{
  "n_head": 2,
  "bias": "none",
  "init_std_up": 0.0617
}
Each number is 128 + 24 x the weight over its row's rms, rounded and kept within 0 to 255. Layers, rows and columns count from 0. The size above them is the row's rms in percent of the matrix's.

# layer 5 attention output (transposed), 128x128, rms 0.191, rows 119-127, columns 0-127
size [119 111 107 112 116 116 113 114 119]
[[155 180 128 148  89 125  99 129 160 103 100 122 138 109 112 117 146 142  90 174 143  92 104 154 159 127 121 141  84  67 134 180 106 127 123 137 119 129 132 103 142 154 144 146  94 116 151 127 175 123 134 144 107  96 114 113 127 176 113 114 111 134 113 138  97 122  95 160 114 128 187  66 152 146 130 141 154 162 169  94 176 145 133 117  91 128 150 126 100 131 141 117 105  94 149 129 140 126 148  78 127 128 136 116 123 131 143 110 166 140 135 132 106 148 128  99 127  93 111 154 126 129 135 100 158 127 124 116]
 [125 127  79 129 137 106 131 115 112 133 121 119  89  90 117 166 184 127 152 115 135 140 102  93 144 145 135 122 126 165 124 131 145  94 124 165 103  72 136 149 107  97 173 138 106  89 117 170 157 122 128  93 107 158 134 101 112 110 132 123 134 129 126 141  85  58 127 142 118 160 122 154 151 118 168 127 142 127 123 153 119 137 108 117 148 163 141 126 116 106 128 113 142  96 116 180 130 135 167 132 140 126  88 131 141 113 145 138 136 105 132  95 146 156 127 152 142 135 150 169 135 154 157 154 146 120 141 206]
 [ 95 109 147 147 127 131  95 128 116 121 136 120 123 115 154 166  98 122 112  90 129 144 127 182 154 119 120 137 128  78 158  87 110 126 187 162 110 118 117 120 121 111 129 144 123 129 143 166 155 148 183 121 134 126 131  97 133  85 154 154  91 124 137 132 152 101 150 152  96 113 160 116 176  99 107  88 146 123 163 105 164 126 142  78 115 134 128 152 107 127 154 120 154 134 117 126 157 111 147 121 148 144 120 131 138 126 110 130 134 118  80 116 186  82 128 133  71 118 136  83 151 126 122 127  97  87 118 123]
 [145 156 125 164 131  89  96 118 111 151 101 114 148 135 130 101 167 140 104 128 120  82 136 127 106  90 140 144 102 136 174 122 148 144 119 125 161 104 121 166 108 122 110 130 154 137 126  96  59 131 136 106 127 103 149 140 149 147 107 140 135 129 156 164 138 108 155 138 115 149  85 150  85 148 125 137 106 135 156 146 136  64 147 113  53 139 144 115 149 132 151  90 111 110 147 113  99 110 136  93 164 126  89 162 151 137 144 115 138 156  89 116 142 130 122 141 144 173 110 165 154 140 132 163 127 122 121 136]
 [134 102 146 123  95 102  84 155 170 164 133  77 123 141 127 113 103 141 162 134  91 112 167 138 118 105 125 148 170  99 142 147 111 164 147 174  86 105 128 136 123 133 143 130 152 137  80 144 203 165 126 153 132 116 127 144  98  80 119 154 196 111 108  84 149  90 121 103  98 125 125 122  98 142  96  85 136 123 123 120 165  88 133 127 139 154 124 133 101 123 122  87 115 116 110 142 131 121 117 146  89 122 115 140 112 153 162 131 105 114 104 150 136 151 122 109 142 116 114 133 121 139 132 106 127 128 125 139]
 [124 131 103 165 114 120 164  59  93 148 132 109 109 131 104 106 100 154 152 137  69  88 122 146 122 132 160 126 105 148 134 128 150 161 119 154 127 148 123  98 200 102 135 139 122  82 111 102 127 158 113 180 149 119 140 126 147 135 144  93 105 104 132 119 156 108 108 133 128 121 147 129 131 139 121 117 146 139 128 107 142  97 140 133 147 102  87 128 120 181 116 120 140 154 177 138 165 135 154  74 135 118 131 162 113 161 140 177 135 127 123 124 110 135 126 141 139 159 131 149 126 119 145 103 122 181 137 171]
 [ 70 142  77 125 153  98 133 158 143 145 136 144 116 125 137 113 121  91  60 136 120 164 137 144 161 151 123 185 133  88  83 129 135 206 107 128 158 131 157 149  92 152 115 141  97 129 152 106 146 161 143 112  97 107 128 123 141 152 160 132 143 115 141  93 124 100 135 141 122 124  85 131 103 147 121 125 146 110 140 171 123 129 128 143 145 149 126 121 127 149 121 153 158 111 145 163 120 157 100 133 144 145 108 110 149 129 119 122 118 118 139 175 122 135 102 144 155 172 188 127 132 155 112 140 126 151 111 163]
 [152 186 120 131 137 108 133 148 163  98 106 149 170 135 126 137 153 134 143 100 114 106 130 133 150  74 112 122 131 105 160 110 140 105 160 155 156 136 160 115 123 104 139  99 108 136 125 167 144 159 130  89 120 133 116 148 131 138 123 177 101  67 118 111 107 125 111 129 139 129 129 107 149 121 120 115 111 135 104 140 166 139 156 146 147 153 126 177 186 176 109 149 115 132 104 111 141 115 149 119 130 156 176 155 102  92 109 129 145 109 158 129 124 158  92  87 123 108 177 126 122  96 135 150 105 167 159 149]
 [161 108 188 147  97 145 143 124 169 150 163 104 102 139 136 140 161 131 111 162  86 153 131 124 157 142 120 113 146 114 151 114 154 117 127 142 118  97  83 121 129 163  83 113 151 131 144 116 108 125 143 106 140  81 102  78 123  83 129 139 125 175 131 107 122 135 142 151  88  89 153 136 123 126 131 160 114 101 142 150 131 134 136 114 161 125 133 107 178  71 176 163 136 142 153 129 156 151 121  81 111 158 147 107  90 134 126 118 103 170 124 102 129 142 136 155 146 153 125  99 160 135 120 115 135 140 121 149]]
# layer 5 attention value, 128x128, rms 0.228, rows 120-127, columns 0-127
size [112 108 116 123 115 116 124 121]
[[157 165 139 184 151  89 132 152 120 107 122 148 174 143 160 126 126 148 144 149 106 135 139 147 135 152 136 116 127 120  99 105 129 148  95 136 109 130 112 155 149 124 146 150 144 119 157 122  97 105 131 210 133 128 136  94 133 117 106 112 107 121 132 113 146 129 160 180 134 141  80 151 119 167  97 133 157  75  99 129 156 140 145 151 151 129 109 112 148 160 164 140 110 123 107 120  91  92 141 124 165 179 123 111 135 117 129 140  95 128  84 132 128  84 145 110 102 164 112 118 120  83 140 113  92 133 144 120]
 [158 127 150  87 170 101 106 103 127 151 127 171 128 140 126  70 144 154 155 168 117 115 164 133 149 165 158  92 127 167 118 131 125 121 103 129 105 103 137 163 131 155 118 142 149 133 148  74 133 152  75 114 124 131 134 114 126 137 146 131 166 176 150 121 125 126 134 107  78 154 102 109 118 114  97 147 110 110 116 113 139  74 141 135 126 146 150 126 141 143 118 152  77 110 123 154 114 131  54 124 114 112 137 115 138 167  98 149 160  98 143 133 135  92 145  84 138 141 133 149 150 126 117 149 139 146 155 133]
 [123  84  84 154 151 138 147  93 115 103 152 178  99 115  89 140 137 142 113  87 142 152 125 107 107 164 111 144  95 125 108 126  81 126 107 132 116  84  83 139 150 107 141 125 102 164 135 156 147 106 125 117 123 122 166 160 137 101 115 145 153 115 123 141 117 142 101 174 106 147  94 126 149 117 169  89 148 163 156 151  95 132  85 144 155 174 131 160 101 129 131 159 167 105 113  60 118 125 130 152 149 114 131 144 127 112 134 144 138  97 120 107 145 118 140 120 138 123 102 130 138 155 172 118 130 146 143 150]
 [ 99 122 136 101 111 109 143 111 143 145 112 145 174  98 133 128 134  69 171 149 173 148 118 141 138 121 113 124 129  94 109  70  80  82 173 129 146 121 136 133 139 139 100 159 146 130 172 102 139 115 114 131 144 127 135  86 155 102 135 124 157 101 146 130  92 141 110 134  98 123 156 110 139 158 119 158  74 100 143 138 104 108 127  97 144 108 143 136 122 161 144 180 128 163 130 165 137 138 135 164 121 131 128 141 145 134 129 169 126 111 182  70 141 131 107 105 100 110  96 114 116 111 129 137 119 159 113 121]
 [142  95 110 153 166 103 118 145 140 126  89 115 144 113 147 151 159 106 151  82 130 137 127 132 123 119  96 147 137 116 143 104 140  78 137 167 168 131 154 121 114 130 121 118  98 120 137 145 124  91 149 119  98  92 155 159 133  68 109 135 164 133 128 144 104 124 129 138 114 136 117 149  92 118 109 164 141 173 135 155 136 145 105 139 128 131 157 113 144 151 144 111  90 148  86 128 124  90  94 155  75 142 126 118 130 115 157 125 166 193 101 146 151 104 120 143  70  92 126 166 118 119 113 145  87 120 120  98]
 [120 142 128 151 139 113 160  93 128 168 145 146 146 172 125 130 146 112 150  99 129 105 139 137 124 134 156 113 111 160  76 117 112  93 139 146 131  98  92 118 116 125 175 105 126  97 133 148 174 139 142 151 125 154 136 104 134 107 117 139 149 107 109 136 138 133 124 108 146  63 150  85 163 115 117 112 128 101 133 137  95 150 165 131 119 134 104 106 104 110 167  99  89 164 161 114 127 151 159 157  91 139 155 141 121 155  97  84 114 134 153 133  86 100 123 159 156 127 120 145 115  71 155 152 119 102 126 178]
 [147 132 153 110 147 146 113  87 125 140 140  80  74 129  76 151 112 106 149 159 151 160 142 158 106 126 125 137 132 101 126 103 112 129 131 144 146 130 110 142 149  97 145 141 139 135 135 103  82  91 122 181 144 120 159 118 135 103 185  97 162 153 182 119 146 115 135 131 118 108 148 111 151 136 122 152 155 122 132 124 131 152 133 138 103  98  69 129 143 121  75 142 116 152 157 106 141 138 105  91 101 117 101 120 119 130 109  96 125 171 113  75 122 135 126  93 113 168 143 152 147 146  90 164 142 116 129 139]
 [108 166 120 147 137 137  73 158  55 132 131 138 116  65 106 102 113 120 135 127 169 111 167 103 148 164 144 132  77 141 113 105 116 110 128 134  97 161 124 122 132 126 147 111 155 121 109 120 134 149  95  98 122 128 122 140 107 144 132 111 144 165 117 122  83 169  97  90 158 124 158 122  94 126 122 119 115 135 165 166 116 122 121 162 140 145 135 164 158 127 136 102 139  91 155 160 145  84 141 125 141 112 132 171 134 123 138 145 134 122 130 194 129  91 127 126 141 118 152 131 148 114 143 109  88  95 152 145]]
# layer 5 MLP up, 512x128, rms 0.202, rows 0-3, columns 0-127
size [102  97  91  94]
[[116 125 145 119 159 152 113 138 123 104 107 113 109 120 139 148 108 168 160 144 141 108 100 126 113 109 146 155 111 112 132 148  96 106 127 107 128 136  96  98 137 161 118 139  80  66 103 130 115 120 114 140 155 162 122 132  99 143 156 108 130  94 152 118 118  99 105 136 187  68 171 132 138 139 125 132 164 104 172  88 188 151 139 135 115 150 157  90  88 166 108 116 142  96 142 118 144 155 154 135 162 131 135 136 112 138 114 158 101 146 143 126  92  90 103 142  81 137 159 126 164 135 139 121 124 150 123 129]
 [106 138 111 186 120 134 111 113 112 151 151  86 145 126 151 160 178 143 136 121 178 114 105 115 149 134 125 116 152 161 129 184 143 129 143 113  90 129 153 123 124 155 162 107 107 107 144  98 156  67 128 130 130 118  75 109 127 115 167 148 154 133 121 126 107 148 119  96 143  79 137 119 136 154 122 110 126 143 129  98 160 121  99 130 186 142 121 175 113 127 136 111 141  78 107  84 120 118  85 113 114  98 103 131  96 115 149 102 111 110  96 157 133 124 114 137 155 120 162 164 121 145 132 155 118 147 120 126]
 [143 162  82 133 149 115  83 140 120 118 156 111 121 145 120 121  91  76 122 165 156  87 122 150 140  98 111  91 111 123 167 165 142 132 105 151  91 143 169 172 130 123  91 125 124 168 124 121 150 175 153 167 141 139 108 103 106 131 155 127 104 124 131 126 147 123 137 141  75 139 151 110 140 147 136 163 115 140 146 115 130 134 146 115 106 127 173 118 101  93 146 130 128 108 126 129 160 148 142 109  94 112 145  95 110 132 141 148  97 154 142  89 140  77 159 103 152 169 152 122 172 114 123 105  97 101 120 112]
 [102 131 107 151 154  91 109 103 156  81 147 149 106  82 119 111 103 151 127 143 124 140 135 104 166 175 136 134 122 183 107 138 165 109  92 123 161 136 182 141 120 127 127  92 168  89 157 159 105 122 140 108 142 153 104 143 134 142 125 115 112 111 118 137 110 100 167 135 150 131 139 107 135 146 158 116 151 151 112 142 132 153 131 155 186 146 142 118 134  90 112 106 140 127 123  82 128 121 149 135  95 162  93  81 114 140 117 107 118 130 105 141 136 148  78 121  92 113 120 115 102 122 118 148 189  98 128 113]]
# layer 5 MLP down (transposed), 512x128, rms 0.206, rows 0-3, columns 0-127
size [108 102 109  91]
[[109 102 120 119 125 142 129 102 138 131 132 154 127 151 131 156 139 143 145 130 120  92  70 166 163 108 122 127 115 111 121 150 144  83 179  98 149 109 135 136 159 175 138  77  77 104 104 147 116 107  97 137 166 188 139 146 148 133 134  99 124  90 173 130 137 125  76 109 112 127 145  88 108  88 122 109 128 143 143 114 160 191 105 149  92 148 114 118 121 122 134 137 124 142 110 126 131 125 170 146 139  89 111 142 125 156 126 153 117 142  98 127 131 126 140 129 119 151 162 174 151 106 125  90 147 145 106 127]
 [156 150  92 178 108 128 148 109 127 130 113 101 125 116 141  99  75 168 104 138 158 136 105 141 131 164 151 139  94 120 135 118 127 141 146 147 142 113 101 130 138  88 184  94 132 131 139 118 134 107  99  90 120 113 122 106  83 111 126 123  96  81 121 170 179  78 120 138 125 117 140 143 111 169 120 173 135 118 128 153 112  90 118 103 114 139 152 132 163 141 132  92 120  93 124 159 143 150 100 144 122 114 131 113 101 126 121  91 107 125 141 151 125 122 145 167 110 143  67 114 159 102 124 107 155 136  84 150]
 [166 135 108 123 114 159 132 147 113 121 112 116 136 166 133 131  83  93 139  95 115  87 129 137 118 119 125  99 126 107 146 131 134 136 100 143 106 185 132 132 153 145 103 115 132 119 143 101 151 123 167 178  88 137 148 122 129 119 173 112 113  73 155 134 148  91 144 165  72 145 139  80 130 155 138 110 128 140 106 154 139  73 137 122 155 129 117  73 167 133 114 138  82 148 146 126 166 179 109 113 125 142 161 128  75 134 138 148 132 114 158 132 159 150 124 129 142 160 164 123 143 109 126 138 136 131 134 123]
 [131 116 160 114 124 127 150 147 128 148 122 130 153 166 138 167 146 117 115 127 131 133 119 157  87 105 106 163 125 102 129 149 112 143 161 115 119 155 114 119 131 134 153 165  78 193  97 109 154 120  74 149 144 116 120 113  71 121 141 156 149 150 185 127 139 128 126 151 116 137 119 185 104 115  89 125 144  98 144 135 100 112 110 111 107 118 108 108 156 144 104 145 121 146 131 181 117 111 142 126 125 135 170 168 103 120 146 147 140 121 131 135 119 100 178  91 151 161 162 118 120 139 149  98  93 128 133  78]]